python train.py --init="normal" --init_std_down=0.0 --learning_rate=0.00302 --lr_head=0.00914 --max_seq_len=1024
Each number is 128 + 32 x the weight over its row's rms, rounded and kept within 0 to 255. Layers, rows and columns count from 0. Numbers have three digits each. The size before them is the row's rms in percent of the matrix's.

# layer 4 MLP gate, 1024x384, rms 0.0876, rows 356-569, columns 320-383
100:159156135133124077096128106136063100190140098164075222166134171110084118122138087176109126141155118167128153160122102143161104180144183165155139161173139066103168104153078165121120066155137146
097:068162144106155148122100155131132152152151067102111183194156121140132136133092106018106099098126120104125159132157170162132103111119166164109190120102117174134116127101187186123147170122098165
099:103129094165119168095072119133139148119116088135151125133087062137121081133197136128094150028151145145119157136125113110120133089122178080120065117161089088106095082072186160172088101111077056
099:120130151082128155100155078140093148182103123162121137133135124114111057083141169178146167075183137154087131060127102165124126143167113171187149131178133185140166127136094125183130160145171179
102:127185066157085088103136134127103143128107121145121125182168150128114097124157142123093131126133070196124139109131139101129092150088148155135088174116051145144114134116135150130139170147151100
096:182116165144143147169126132110145122118104130177065089082148090119244163161110160130136087144160071090144086079139155162158148084219195162120123092168134154115103173117135153185131097119147131
105:140134134110100119088147173185060089138134116120080114075140125150124077135111156173082173099077133103182102095130120096087182092120183193143123131132162163168166123115140148135181156087165134
101:171119115190152133107111142157082157136134171157149161117178111096148106107142168133087142072109166168168101175118137114181100153124143139192094113099136092134187150111129055123067092108130123
103:118138108117149107086141129147110134124146142159180135170095104073143137173085168141110147142043107074154113117137080167068125128119137144146039129156200123184070163113171116111104150162150120
093:141158090138107139157060124113133083115170123145096127076079083149153101161091187108094075145127162088129204171136180035116135112157151081127132157153115114138141136113092129144120113119170102
097:123098193174112143091136109052128104093142108184182154161096095115100092134128161157121117129143145136050135134119143095071110152156224110109061141135117161190117121167133168147081199176115101
100:106131111092104130128160161121168141158135127151090133122098066143179212136115094175101144100192113161140207094089118163120175096170124132151116096067160115099121163144124102140045160092148131
101:107164160165080124151116166164159094110084156113096073130128125103147106153168182144143227100168167086137133139168169128158101164124120159139127105054092107157136129054184091103131139133111173
101:165130089147095142140127106172199147087086149144090112095130090147076158106108164137128136098095187141107122111137121127074158141171130191132154157073133060141176102145090143168115159118088132
105:147165145113114112118143139086151157156172094123102153102093092133119119150068102168160172138095172117111099144133106113171192119141162099134118095140106165157200153165133128172101130152132144
100:155116149158109111103128111065090119186159141156068110133121136134128126064150094100157144122087135147117123116128117067113101162059152156159133111149143140170198130080160126166158067140117113
097:111120107092153128126126123104155118122165145084106130115131173171107148176071088141108167170115127176174128130149206089142183085086126092117123137140111145149148132120079141092091098138157147
096:127142121141126119122151118130095177146152161165201138133117108092130124209172132130106170129095138134147137190086082107122149124190145135098121111100158181132086118142137188194162103166079146
096:171107135155130098110124124178150142195153070239134123160106136090120143137111148146120133095132148152134092169102142181100126183121144138122181105137151110038154151113095119141110128128109045
096:107144085117109099179095081134103129165150160136139062141143106115098094129136150134101147085168139149142115136094084066112110097175160132128172151170094118162180130167131142180093150145073189
099:114090109128171151147155145081158104097117161152153125133157117108144159082055138149142123147125148162157142151118118104151142158073138164126114194110121182154060126152081104173157096083095131
091:140168133138120143074170113128121154147091062148095156123172055117185149019105139076113095168154132104143098122141196178124105163137095116125182146074099083090122123160167128143144151205165155
093:172152100079134140171156151075178139100105103110124064208164145144120136127129138087145146141145144150147121139163124111143110129135190112155109102104125094113136089105130093134110092138163172
103:130126142105095113126138118079066072089125137130136089096149118107185138097145131153173132088186123128080124105100155114149122099085141091063174099136127112139121150097096149068130159151155140
095:137117182106117121110180173152132104105126043128141107091096102108080091118141122056152120143135128109155107082078152167119117153123070144146093161127133123125072084119142140137144179140087140
099:107139132055118123131157145139209135143108116100082171141136100092162179162130095127149106093151132176111107096121133091145153128076144082083088128101154120138082130131150118103067138181158141
097:138152087142102114140106127121191145154124180077148169147113124141169156129090145089138084094109146083111123176093109112105085166106137154105062122091100128082138128127117131116142076154038051
102:168084168128173113086062164147127087139142138113123141142120105103125084108129190069202045127087135163092107065133131091133135089130138126115141137112128126156121141149076111124131100141119156
097:128084172149094114113139126144114088148170176086107162113172145158148169157120126162106121146130133175084067108137167142079099086119212211110155133077180098171097113098149148135081073087149179
104:150107117133133117140146091157149111107102175058135123091143067137155135106200152160113201149135117114164114172156165148100123127079164186169205110182192133121106100151158121140102180156137096
100:116107202117102117142107073036143149097152165128131087122144064084157131145073123136124117115124145138076121142084097141184109113080128068107129189157085116145134179091225108147155092116097158
099:136128091110193118106128149099116046079155097108128105119105064136087099117107145147145160137128148182187106130136159144132114074159140096102126066156126071125113101169112098145131155190087157
101:117188178116089161067129090126122129114165127139136069118112102174085127126119116105133136110114165143144111148151112158150159127111182120140158116121130137149142127141123139071135099086065109
097:111152058154120109064149153130146099096122126114090174077131080115130156202109112128149132180165138134180182148155088109176195099168085184170131098182079143106093159151151141147094143141110194
101:154101113164144138180153130149122182140146113127133101124134149103188155122136174171078168128161142083203103155132163153045093119104139154100084192156123155161106153106147122175117113116167147
103:155131181096135097126081146176112142113082146131139077172176118108181117143112089150160118097091111111096084173123102109142148106102169121172115075115134133076127074137108123113098151133213099
095:158192108165156152148120120077136177062138093148162144100199133118119110142187147162111110147204162100143099117139139120126127115141148132102099125104156120093141099125122163096238135085125124
099:101101128108162111139118146156152105178127133144144080136177097178123137119119122071140139138137108126120178102094170164114068152096178106128116176104153130168124124151061111124146124094099069
088:125100114149112130131158105175045121147144118129107125105107113134153083096113067102155152154097125079061150157176127137064200105160110163119101129128133131146116165162111162173113128135127121
099:109185121138113132135150143103117131086093166120177139117167110164157141202105108133121158151126147136122117129072133077125093068141097077165136145152144141120121105162155147122082137132087147
092:143089125089133047160083112131127123185170142118132141095092110062141090110148124104074122112126166115101088137115145131210158091155166127050143137120088153175116123085117107195124130116109136
096:146140118110104071075112120112147167137093109073116127165074165100061163140077079129096069126119145107088086172124121149135137139167193090128170198162170168111111078158115101182142127100118134
098:118140125149144135123100173138100150155123114128122149105107128123181076185094176052123206117087170137156108144113093179153144154086107108165180109144082069150120134113093115108140123143112072
102:170182093067139156099117142140123132152161127150138102154133122113117101131118152073129130122124150096123126173089151109191068119067153104146105113152112158108095135103079095140122095096125129
100:152093061122118091139098126129091113104167130150162144125136114124099153123149151061141153120092068068164118108110162128159131124104154082139136146118129117146090150124137125145126163132120143
099:168040117172117134085102109106203066159103087167090113144113130143130053047104129138135153143139156133149086184129104202065131171178114131123117119134151144146167157127117130160145115112135082
096:144159175133153159178094128157131119176117100102142214115173131114123127150069128095111116124138139135151132126148106136145146165133161124190093122149125127104072126145156153168128128111240100
088:124122132076174157095154119167143117093153084108140118077162104146131127100122164082214146105118105121125150148090145137091138131130107125087077150084157123106129129145101139147131120146162161
092:100139181103200181145163162086132158092090069160073179155164128085167155147109117107175094141155199158121119105064148102134135157153108183144153126158143081144107086113117122140169138140151105
105:149115186102162159082121091171117083218100091133066142115160168135119154126099145084154199118141155132094101153153086135199180094128120068120132167105058103131156178116093137121116120143119099
093:077093166127127063111087139112088123151105115135141109121198142127159151184116173186094070164077158127153120142180185109141119118184126124138096174152127145145093103118130099184170139255134112
095:096137158167171070123139130145138142131166081124111144106178126137120113151135178141156081136139175127128152125123174067065149111131152117161150159078148103169107123127145106105085178084136082
101:091080145112115184135113120145125139107107105102121111122074107096135084067127143160216133053184098119104094077118111104112080149188145150157114188132145125125133148121178206099103121042083138
103:191121143164122137128063143111129109146134120119062136164115133151181131127137124134176058037190105068079081159140204157108136097153136124068050148112117142109099112123119180093177160123132146
099:099178137107144123139075153115123131144182129191111146099138142094158142147168119120140157130094110125099104149125103103086114117057161131161140126165133160097109132126130158119118117168166120
097:147120112162198105094092088096181099156167168156115146098154133120134147116126103142129170102134087109112103050184141135132086068152151132088091047155101197150114149132142097139191132104154095
099:119075095131114129146183100137129111085154126103179108082111128151160165163092125095121190128119129168142080156126135079112109121109130096074111103153121098171184133124118061130148155122165139
107:162127130151153116122178117145110160173164090085141121092138134127142141113129112089163077103168128104195141099146135095134112132083136122147133129158180117108122133119183092165137111132145119
101:060127088118143086093168116080133074097164139172111106152056129132153165124217093088130132129162170158145110091195099163062156128145132157141133123136073148099079101128115142107219155123120155
102:141174152108143126124147144144190103146159062066131116134146122171171151092113144131165108177140103082111129101202121101135098161131174133101123193140180109176154189131132159133132172104144087
102:136079204174115125072063111127147120165088114118152152171092154109148182102063137100166097105121113084061140149084115101103166134072157112119084104172124134137108111172141140175168123075135121
100:106201022153138088087192122083159127150144141130106134072162127128124131108164103108150185148128165144108159167107081089078158123103108168170120117127125131179157193119136067148125129110119150
093:129105099165147170228182166133138092176133115035095108107108113136179104154121162119187064106157192162116089175124158096162135037132181123088132209132145139131114141109141152071080193158144120
106:141129121129140153090141105160087119089113145114101128127103078044108192110140119166158170126090152118137142165167161120096147114153069169154111157084130074094157171099089155086114112155148148
093:145126101115137132112148089121087110150126106100150127163144157132049104105112056130056107093122138133152154140136158101106150077138107148102105083149116101151130092136095131134147108129216123
099:095175158110075167112127087078103073135125165131146164110167092138146066095061096121142204129155123139143113157125150095126130046120145157147164104123175076080105140155140146073128156150081111
099:150079097093119153121152118139088095112097144118162131131075173127145159135191101108115095097139192086066089137099129117179063089149156134166094170094128116168162114134084084104120146146119131
098:099138145116135156117124158118136147141135110174140073074101148169124130075156140096135154119076130110088151121110116106154106108159158157095155087138143159100110197135112191156061147138162142
100:141114066106101118132160134135070110105125124075170159167130099150162160124083123099122109106120168076098096105169158107183180126120146145147131129094138110145101097145156135135100107110088100
112:112160116092118127099129176076115085144158129158157156117124134142126147130111092147134107075103192131118097147077123128066139110063110124140100154150169133127144098121117151143061135067126151
098:083121134137167122131139088097124102165122096131123144108195131190156133131104094127149106121107139078093105147074156201120009133168119145112127076129146162166130171115124107153153094076136139
098:108150153225130176139128174125097159170144143091159183122181147102102170109099090137125146131161117140110099101122196144115131103103100141105102155115147151092119105141159103103100166116133108
100:153103129085090191081111127082131114108148129160120063130120089147112134135078127129066117112173149122125153106147122107120143164188081134171113074136161222124138116101155095090197185146172078
094:113128146134150110145115134066143117115122132114073160051163113120135151111117120163146093093136169106225162151128101147099087130159185142180154151146134023195119142135134124089098108157112188
098:141170089152175111108160122188137121119176115144130207154105107119129104145114158074122160139180102125130145174115128144066104191128135104155156111137166082067158072124120119174118102135173115
103:072126105123093150153189185109158176131162082097141143135134131156188089130115111173131139092133138124122146110115132097147158057130103117163146107122123125114187149124164153192136197059081116
098:107144099155163114141090099150069122114131103162098201172081154190062079095109087140134164082152146145152164141161101160125132183106115100104088147125093087134089116163153079089096162107115104
102:127085133148154124180130204156131103092084107110078117091162142099103189136122073105092180162176209150131109086052069140088078127054150125111101110104142148140113159120148059156110166157162155
099:155074134073081126104093170117151177160108082112123090122102168091128150123063139108152075127090102161131110157059139112101167160127144125099174071124103098161129114074150173092133132123057151
098:145104115135122058113093136124215077110157122123155105181106105122141093061168110092058174123136138082129122153133162102103153124087169149138104155091165121101090177077135111139140113117143170
098:154122080110094189113126099185144054134114103113110158145141097107114104150116123102177192145153137152106124138107131112090123121078203188104169209176077094138109146143141147121168142132134129
098:109114103101114161110101107157136084120102162125127173138172106145137098074081107120074162135177144073166135191113105104118106138188108186119117136147088147085137163110083093092135126136143113
096:095150101117144107077099151131147123171134077051051184109122089121132082143201115153147082112081168125077146113112091153116144138102134138130116122107104150152180089059143116109120129096134124
099:075118138099113132147091135160148120166077114125114182124073091157171156114152110215133164162138113118185153145104099099082079127124192110140051095151159094103097122184137110118121124131109142
103:135054096145124128109109110123091118120124135155108110075153041100126083151105077100122088126081071158137073150082154132141121135113130136170091151094166160099121137123165109138125177117123096
093:073142146159182150143157161135161119062095109166157127125137107072138096114142115146104147132131094223096097155113148103099129128153165127134107161116095092066120083104160112113097100159148174
099:118177080158140168094119133123117144073117138118089176138170096120139126097167125091123138141097076165124076085087166120130112112105132159112148089088084083140062128131143085100188151093145180
094:174102115109120212093164084113122088151111170108137109175118155133141096175085137142132088102121173160138160184057101120059115198149163156115160113127115144108133113162139143126129191153099212
099:115108152106099141135151107145127124141150133085079158181066158109141077116195123111145117131080086101140215156041121160110091126157137130121134178196073167146154117092133110070126142070146136
098:106124130150071153183124140150113118194129150155111088088161107189104108127134121082107194140135171056119109139104096127163217140145171098153150138146135136097149099070100114132086142178093076
101:148100089108129151076201085162127147070093172109121117096104145130106126099151138177126103073177092144131127139104123208097110160139124145073120155125120175154191155130129169113068115191104185
100:105084140144106155157111147093095144054155064145168140190130137186136126149181180145109053153132182078150154121150151098135133111141108119156072091123176139165145168087147106136117144108123128
096:189107165164132084132103126152136121109157142108130125090148180151103079132107107180127091124174125127174146156118092167118092127157087197104093169163169080179099102104157142106101098205138157
097:097110109124161107146133144142131136118122185178169125104145171141128168071087148130149104080119145069095130204117178146131084068087116153143171131151135161131077121149128106090163135134113153
096:046175153118146101128134135078067109171180190058129118072132066136169136117136150131100114119103116080125109170081135129141079140056172120118191125139079101127173140125143162142121167136147128
112:125219108136129144124132166082144164118098147126110124140166110160116183144132109121138155109090148141129154150038149138131156129108139125103106180067148126156123132155126109135127114085160133
094:145157149175173164103139079088126107046106114133098167111139151110071122103113182178120168103122125100125068137108144177152126065108139120108109148123152138117172147134120132127176116101160175
099:106107142138127166170124120129132142161094105089095109125148148094147128152079146144200119150161054073084159129145098151090138105119087157108141153130116067167170108097076148149132180115135193
103:105145135115123154122121173147062091106112111140128145096171165103095108165086155103058160102178187087133079140147115056100106131150184087173174153134165075119177136136084196114128097117144140
106:141152202147127143159109161134126081143144143128097069129103084099108153129108136157124113145132088096149132139147100144090070120062181165125131193164086104084198163112166130144164131117040165
098:119075137177147134116126126135137179075121130098151081133143176118115143078085161150124096151158077123081050066127125149138122110148122108113141099108171130077166173053109139129058159111116107
094:123136035146146094075107142161121170166145191106107159170079111103199105103143133130070146168115132142121114135139106145163099154115130118119137113080116150132140110136127143103112120137147085
094:103161146144107212112124159112123152145128127139066144104131119162175194176191108116158151088169102155177104131160175071105113117115165192155199177097136128211183118100124130130113151133103150
106:109091136114132121153151121118152148151119162133162089140179099153126086165134085137149170150164138117195152139158165181106132132086103052133116141148108128080121126147098092133102138130095175
093:128159157102079114142169178141096131133043119096110097131173096148127158145129025102098131112139151146060133159145136177109181129172097149160174160119132157124127172006145074160147184107149120
101:113189116120137157168155096123139161156118141102136097070131129122151131153101096077126216144161155158137094096099109122176137130155136073130112129110122171165065123168131150135086153193115146
088:098127109092132079100090086161149109088102115148124152195144101156180150161105163104165135176133119120122102107110083139136154053090165087129182145097101143102163185108134090162091118102210118
092:145088126186156123118123106140133081149129157108193178147149143122137128119110143113129142093158170144156137147134134066070139119129128178103053087090156167053102103200091189124133080128096071
102:161102164175072089113107163139121102134110128124110188174137117131166167084148119173160134126155068123104153136169098157099069115112158175138156122123139132185152152136152106104143139145125100
098:085155152109102087109190111102101135148111110126159173122116115144122144127136135137021123181154083112100137156146125102139097137147182187080137076090101128107154061124084129149146149118129155
099:147124131111104064178138132140091107146087154110153119162184096097191161139119082137132092026133118110114090127128089120114118066115133166126116125148155184121192105104170118195179149153129143
101:147095124099186154110166115091146117137097133133124131132119163118171123116165076174099111110137166151116113161136087111116154138117142123115134158100188121168141144090153080133105123155149100
111:098109121107133113098147083103111137110169134118083114164188134076131152079102132166091136140133119139139108143130069107124122095140129105106122103051089160072121053129140161149111181226148135
100:092127052129129114188125107130148101123130061147121120109178169115115103133128121093108145126137129144186111120152136123105123163151056123096071130162050102124171131125124131093109138137039120
103:090177158122127167112174140087109149102106099101132168117131120083149071109095160110122146119165141081112077130149132059127171120132114200092125106075107124124048120139163105143123152106153135
092:083174143118183151077134223141117107102081150066129190140147195120105099115151114096167149140169138111071076112137141141116093074165100113153131093105145198148148104119164136157100106142108134
105:141108097124143139126079106176176076149108082103178129111162137095116133164183147135144135160142139099111131143080146127126100188145173152171108138117171152137084159189133079157145098152137132
094:133132135154071136117150114093106113065034166153130149111111152169118087174095117123095184093075143122131160190092152148108145046106131165173135108156132125180107140104179139092099084144093126
094:072107112149172127139133151057153131154082075122121167133113076043126133110190152140130113115086129182156086167143127079140112131138164119179110182115096160160124153171139188169144149145130107
105:092126159106131065135158114058090127089129134100162104167122065121136127138109075076138095071086094135121166136106169206189105154106193115126125118114075120182109122117134150134098170163130114
090:153154108128132139078149129140087167131121215171110075190124156129078136156119068142137141006163149117150149126113232114165121112147121144110132119108116094147092132116138097135132168149074091
103:169122126130124129144158207128123149101162111162131124164157131147133163136112120111099078091155128138104155159082054112121099134107139148168166121120117179090137077120116086095141119080142133
093:123130137132089119114165184135152140092174171188159102103125096129130087173152155131126131155125125121155157117119102108089139138143119125085087128083176062146143121143166124134148179096147159
115:134139164133083077172103133109079170071118093130101104141150083117126119124143091130179117152102161127222088134120079133143135159135118140107112140188154137151152113116098136154114176118146079
096:077138125138186088127117079097121086173136138146021132163176080142161179152126087098072121174071166135091160119181155135094144108096126154141120122109164093133114146150096079097113131174119182
116:147090150145117138090138122151129175171150113137153184155143095131162076122100128122075137133099118147129159088088111157109169175140140134123164068160131133122120150115072125125053151063153108
097:137135051088179156155144124112166125116073135135120139103146145132127128122132173137131127115100122121143197144152106087188144131092168137134141117141048096184113176172144121171128074091129131
092:132133147085098162097142137144102148167145135123179140129133000112139109142106106154161115098109113145215086025169103076080118073074132113119131127134138159075153195148138103149124179127130132
101:130139190158109101131139130124134144163124106107115101169135164083128127187147171138142172122201150125175169205124155141088108187125151135099096089077183101093165175132146124133083057205119092
106:119120102174097112150125149108157079139141147131127203156104124132098048138152199100163145124106128205122125075130153092138158134096170116120125097167122159164095152154141116141137183157117151
100:115137140143135062110127143123164105138113077114104161135095167112126112109172138146132147091212126110137180137121179111127113086164151118114164107102170160123157184141105141136157123119123129
093:173175138115090104122111168099060108086123156161164132083165124073212174085071139115141143077119154114179119161144148109095125167173161146129166108134242128124128156145078077166079119147088135
109:138094109153106114099104173116168124097140090160083142140135111090147123143103125129120145138134089214172147075157143143150080134169159153133125098105092132168199101129098128097100119142088137
092:149162117147153177106169147119148176093141088114146155092149114040135147093114135191130146146119134142100120125132103131128110124104118137140149181116091153129086207121097079144117158164130161
097:095131100122118152096087178137106122209148153086151149099133165140144110169092155100146119167128133144151141184100093149171096098142130132177174113158122101095132116126106077162148126141137160
101:155128120174128114132110135135127162117133117147070128133189197093108068147135131108147144137120101161126128159139094159156115164176139109115022083101140152165164073154172112099104074131113100
100:123135080120161165142123159130118144149132117182084160103197135182156139090144188128104163107135167126147189112083175166137086139118162141127086131093158106130131111124101161162129137146137144
096:176116108106131068105127110077089112131190118094122151086095121141132164106173133157129075119166114117202143127162131106144161101097140128099112150133152195124106079141172139151126118098136083
107:167093143090133095167120144125132147107137134089123119084181128104155117159145115109132140117141128161134143095116088106107132055174211165144088108119185123122164120059140128153130149120133139
102:101137121124104112135141107168176138124101158086163103125128141122113122080181131126198087083099104071052126155136147126200130095155181165142129104122156097203163131145137161101142146108040168
100:138124112119159173108146128141144133207120105123101160138165143105133095102095163089098097100177123151157176107148171169160125079107114202080160104108191114157147118161165177122121114127063105
100:106088078116133082132161121136072226113095131154155116107137095129127076148105116134114106094093145145120099177099139124181163119111124140123140110229136113131096111136133160158136089139093060
104:150181160064122142173153105080113115103141074119134128111173116076110181096129107175162091116134111106177121163098171180156145160146139127182142180146140119189136078206173202129110106086121149
108:136090139135087109119143145134109121118134142134154138182120136120163090060127172139147198130079100124156140195075128160100109074161158121096158171141159113149166118115140126104124155149146159
098:133116095107059089141139125066123120151148143160069153130124082177141174117118139106113137118162123119134061123178153133122127166224149154141179129137138149160119111043143144106078119149150183
092:075135107170146173187136099076096193093117148088075137115148137131179139094102103171109200168148086220089137112121133162104099122165118084168155159137099204102143087143153131150080121105150194
094:121114105134152134162096131159138132130106106131120175131085116163113099124098160167132182131132109159119185171113162122081150136118138077153156108129108108121071148135114097093118199122140110
094:085143195114167135096101120196126145104115156145125180147069150162169126074141139117114145115101114095142102141118145155165136118163156172151034082109165103129162143108130172155154143147129092
099:106104164117139176124144081136142144181108171172069112118151123143086120157105068160148149113074085122163169143116157174130152097096122099148110107171107156165132146152136131131147099133144106
106:092160120127148141102111094179120111124088089138128167151145151086144128120071167081149130117171122121096100133134118128082131156080123092163154137133167129046149100114152120084189063154120125
127:147141143140070187079131138087176140095072172182202127136096100106151124088114122146150181103140151033127119158126092107109135121127173192155127091095105195123175125114138078130085158090099171
107:077119117150137032095125172121089101187092161138098100137145155034076102107133145122089133125129191167089093179096145147113208170088168134144125099150107130151132167135118129110144096161139140
089:154126128125154145114143121116067109146133142116119110150139200112168172063128097139059121144087210143140127059123161133139121127115231119115131139112137133133154089189198146187101093134123117
106:122142093184145192127100104140120113132118180137121153106202197168164163141120071163113142094129121100146170171144138112086088091144142163147162092127143138122147132156114148106156119042116094
108:105177067131138138151145127129086203127134098088135120130166126167165100111133167144083147125144112123068151143121134181136119108129105161129139184161144104222154154184187139113104127180118160
094:087139146072108111067091105133060154138106160105157092164121068123179125120104078119210077147139126139039092128142166097141116145134052188134028143158128182161151167104100169121132131173156099
094:157151128102094185091191178137160137140111143092098108098105205185161134108129102168125140122124117148134134093138167173109174160143113124157143153121155138202164109168118132128119135138140181
104:182078126096100125125152201136142133092126151158149105112100138183166094131117138081127117141135152116137153130091114088152093228156149216173056110117144101065100115109179130061090095162104108
101:188139163146120136107140113185137171120121079076121154162151145154144104196125148155169138083147104112129126136113138142145156175088186101090114117115163112156148122196094114106078118128157075
114:123150157119132171096127120153210163127131138110131123140149121131121099113179060116067105122094153124153155150088172126071154163127150153132088111089092159152134152137100139091190131082139111
101:096129095157135175149126079085110139056135120115092118161098151176137146156139124164152160149148158150141148126110179147067118160109100148107142130092082142165104116125147118142103122130162198
098:155177159097141081101099095128119129118130079109118115096210175095107105093187137041148117151156168129108140093090155161139083084162175142167127091159106161139152167093136180094098125113138089
090:189161150172149178162137091165178107184099103122189143055138160140124136143133045131141094179112080089148095104101131100097143166085094160140086185081081118117150124135078104117070130079084175
103:132114123155133106083147189181103133146184166117102118104158129181125119129176071181143134135127134137105183185130143152149160136111105140132134074141080099101084154112122188106140148133107114
100:122143100171085092097129197164124173122153107134115131104077164170151154094152120102140093109092097120120078140123120137129117143075186175135052080078095073116159096050088181120191133120171151
099:155153126145117155078093117089109126178137094156094134131097142159183105096126126076122158160109139114135087159106134102106146147076154138137133167200073200081076130146140113134126135150144157
096:083115127059155078114142121150102109084157074168160131171131178119112128089180169151124089094091094184103103134134141136133117134157093130098120121200143121128096083110088154130105118134162110
101:084097155075076067123086105168141130095109142122119118152166077065164158128132133181133086117122135090157119172111177120111091098170133174197112102128145193126186097111102118117159108133088119
099:090132132158142167143052166164134153101118180129141165145134122151102148096137122135084079052105137107138134093182102126151090042094180155111140194134129103137120147148168142060145105128153136
096:167101123121120107134181052153151132122128109144088170112151102116123158110137128118112151095116138125106094170067115054133084126089150138183147085087146143136105149133140151117077100090128104
105:132078127134175161137087165063114131180150148162132151184079136115175150137111164052069190134168170089150100139163137130135091175085104096154121135069131118144076154108156147097120121157087168
106:106130140084120139091125127151098146107146139090163069163091120098162162112101147166070094121160133163102188162143167142117101163085142154111180118115182122090111203091139176158118148128143136
104:085101157180135104109029175137165116130077133216127146142136122177122135084156086127086103100136155156154126133101177120146155157092108148179145084131148146095080129085142137094150094077144072
090:089158160192161217186151140119142136127160166145098169121128117153116137102155109131110131131127139157093107075159073135110163095153144117113126146115122108088138136096079063197107168124176085
102:187125190114159155143145165129110151120113134181101124143130135173095134165139149118121120153093150109150136120110170138149106111148204187147135165128145153131063137122106099100135119153105171
101:151111128106104097109144136161129115132134074110068169103121141116075102141092120118183174100096143143076112112144089186120133120162188165171154115141132098144109155129099158181133151127132084
100:103169085090134099153105105060138124116117114155148103139130097150156084148107092161124156155088123099129124120161118096117153126122139104164135215100129167115132176107133138114151118154077154
103:129137057164054124111095165173094154110179114147122069182140148135086103119177178175140103116140161086090123154195116163101113139124130138152139148040148100105146144033155158086139134185124165
098:157137151107135096109135079133162167097114134080116140120132127214101132132130138134102183143111196086105094183116104139078181086174066179137067178111141098130106116158144125100083133114148190
097:116124104114170119160120157154100125156218102145160100091141140161166141172116119134150143213160083158111153157128137096153173183128129142132116145152167145166108193158139116102101123167085195
115:092138176135150080123171080164124133180115111165068167174159158136141067126190105111172123204171068102125156156113112131105139132107077122107087119138222129085152141083132163132099104140131179
094:155139169115097142105069116160098107157113112130144097178157119132108161138156084105099126149149107152118136116142142121147122126127178084108122137122125148167140235153085115116186143108129163
100:154096156144081184185161143157075103134146107166154126121105079175157111160154172184134174129117083095113058146157148090121058126108119107067119160056117121143111160066101112145098160145133120
103:105098116124083097122123091188084084090175073045113097120154159110112105111131187136150104096140139094119109121123184122115116101106182123130146191151126162146123142110135219153127099136186157
096:169123102105184143123133151087132132123131092164187106151126069186142138098133162108150115167131157101075146159107146152112107125152132121123117062157127175113103124166133141057121066118042132
104:152151132118058108098106168128101124135150100119177126100126165112132156201173161105113172077122154109116122206116128114120112118149204070189136157134078152104091148106135067120136085222108160
107:110110130103136100133154113108119114104168099144058130124143075146079110141086100089142109137108127138109086155129127076148126105093147086135065157147135174126159144140154153134128141160109166
098:152110116142153134100125104179152111113143116104132129084084096115114086072160117161126099120218125141126120119123148107125142166154149140148127155166126192181159138096121112096147123095114110
109:136125146143171184130188119152112112127098097173161151134135125115167154125087151162087142122089215082165100141131138120018232142145088089155120119116134129117114164118209129146113185150107113
102:118104150148114144079157104039143130115161156147107089151112121196090128077108109094160168156159171080188028168069176178150094162098147105131131137141060163138095110152069130159169144138113117
102:100088101096092139081123177095112078172099138124126128161054182167119151185101083117160149075139149122153127143109121169141189143090129234119168124136186130126107183153135193107097148183186162
095:181155120160193142166105110156116184140164082108108101058190137105082115069114104147142157199098159129119108139128094140196156150107119131087157104130080110174126157150148123120151141176149170
096:111160137098149158137146096182133126162139143136077071113109111063162132092175142111106150059186129160144156153150116117153124116055179169133094077167115157156094127087180084051153105081114147
103:137135106113130077118082110200106178112194174111159159079129154161115180144133102096145161131140131126091111151087139170158093142115164139155120154141095119141204147127129116100216154054067126
102:123091116115143126106109120158194206083153130135126109194176084092119131029097134174079118097106144141143145157102159109134101117137126176225120092140136159157109145116140186096085137119158095
097:128111154135142153173118131172162114143163099087118140107105087098140106105157168148165172132185122106134085050149124138159127124134177105117128136125138149061114128161124059115181127103112107
110:124102082100065120128118150136095106077137102117101130160086139130146110127159103127093068084114156096136132190147101097118139181088246143194112094153113131091162141054143079113093153129112161
098:115189105138142086107036132114080123062172125154094154104082166143120091140165166120193146160153131172158063129076093096040167115157084118112164164170139123128120108137113119093120165057128119
098:138171150128139094143183141189111072153106143173149175157169115093113139112087151110169103167138136109132120152056131089103134141103179139141090154107057118175116134092170146183184114090105140
094:127107120138092156104111169145159135144139111127172149148092118105135186132139163127165069083142124090184132108159076083075130102165109089144136161172148105088148138138169169123093164161096129
099:103136093138150126121152061125183195120167083121140082149083170131156111120138122092143103104107159161171191122133168174122170152058129196152162150138141172135142181131118103144122143072133056
097:131121095151142128116177145105155136149125159106147130131102133134158086137164112169143125074159147146118132156126115173143131126161083157132125103129151134186156152158147147150128219132127088
112:182084127130134173106109106165106097073121060159109098103084099172163057193105114183028134094098165228173119113121117148128124144135136134146109142097142122129103115100097084102150138172159126
103:159177086101132143108118159130120135154130093121167113160155050093120201143125098176135150093120168133151134139071126156190169150116161147132061155129127160074119160144098118084174188140133138
092:039075106026136124144094174112151128131166154134154140178155104105144166114128118084172143113130115134187117158152179183098076100091089145189111150181072150159074177134130124129140143151092145
103:119137160090169134139140139057148135095105152151138120095125111088165119084116157173097095112129154153158114120102185151166088136155121131097204114089132144072147103208130180112120123094113108
094:097086119156175102150105134118143184189130093114138151152088114072179146105080157115105134193159133153184120170163085122077151148150154182101068128146133110132081105151123179177114117125145131
103:109108131120125109134174162135142162182163151072143104054149143100107155142075134074142135092083189127138135143156132152110116107084200074176075140140116151123146137120111131185136176145126164
096:110121098154132183133153102088120171148161117124134149099137099156145069144152125084126163187105157116114158122149203088124130148146146095106094086146201126168122120167122156110085176146177099
105:103129074122114179157180162122128103132163071173094122139070080189135154104134187080089179162122126131098147090178161080128134094143126225103087152096098087101066176109115143150216125123099147
099:093131143133123078185190160086132127164120134099086196171153151122089160156169103183116079103069146124153137148137152170077099101130062120112131125061175086150089158116152070124175118099129174
095:171168152148166181112138168114107160066085075090148178104150108160149089110125190114185099159127158141117145109121147111140090107204116157127081072082170082135156060134133132109133148169154155
103:104138048034099124122186142100135120190146126113129120151107105115122194181135127057198100095149169044167143135147181162102192146110146173099096107127112134155129171134137146108164110151102140
096:130126126121084128111166125110150125162168185125162161052117064087192086148139120135117133113142146117108115126120083108123156091125121179155123127158131119111142059129111105116097155193130164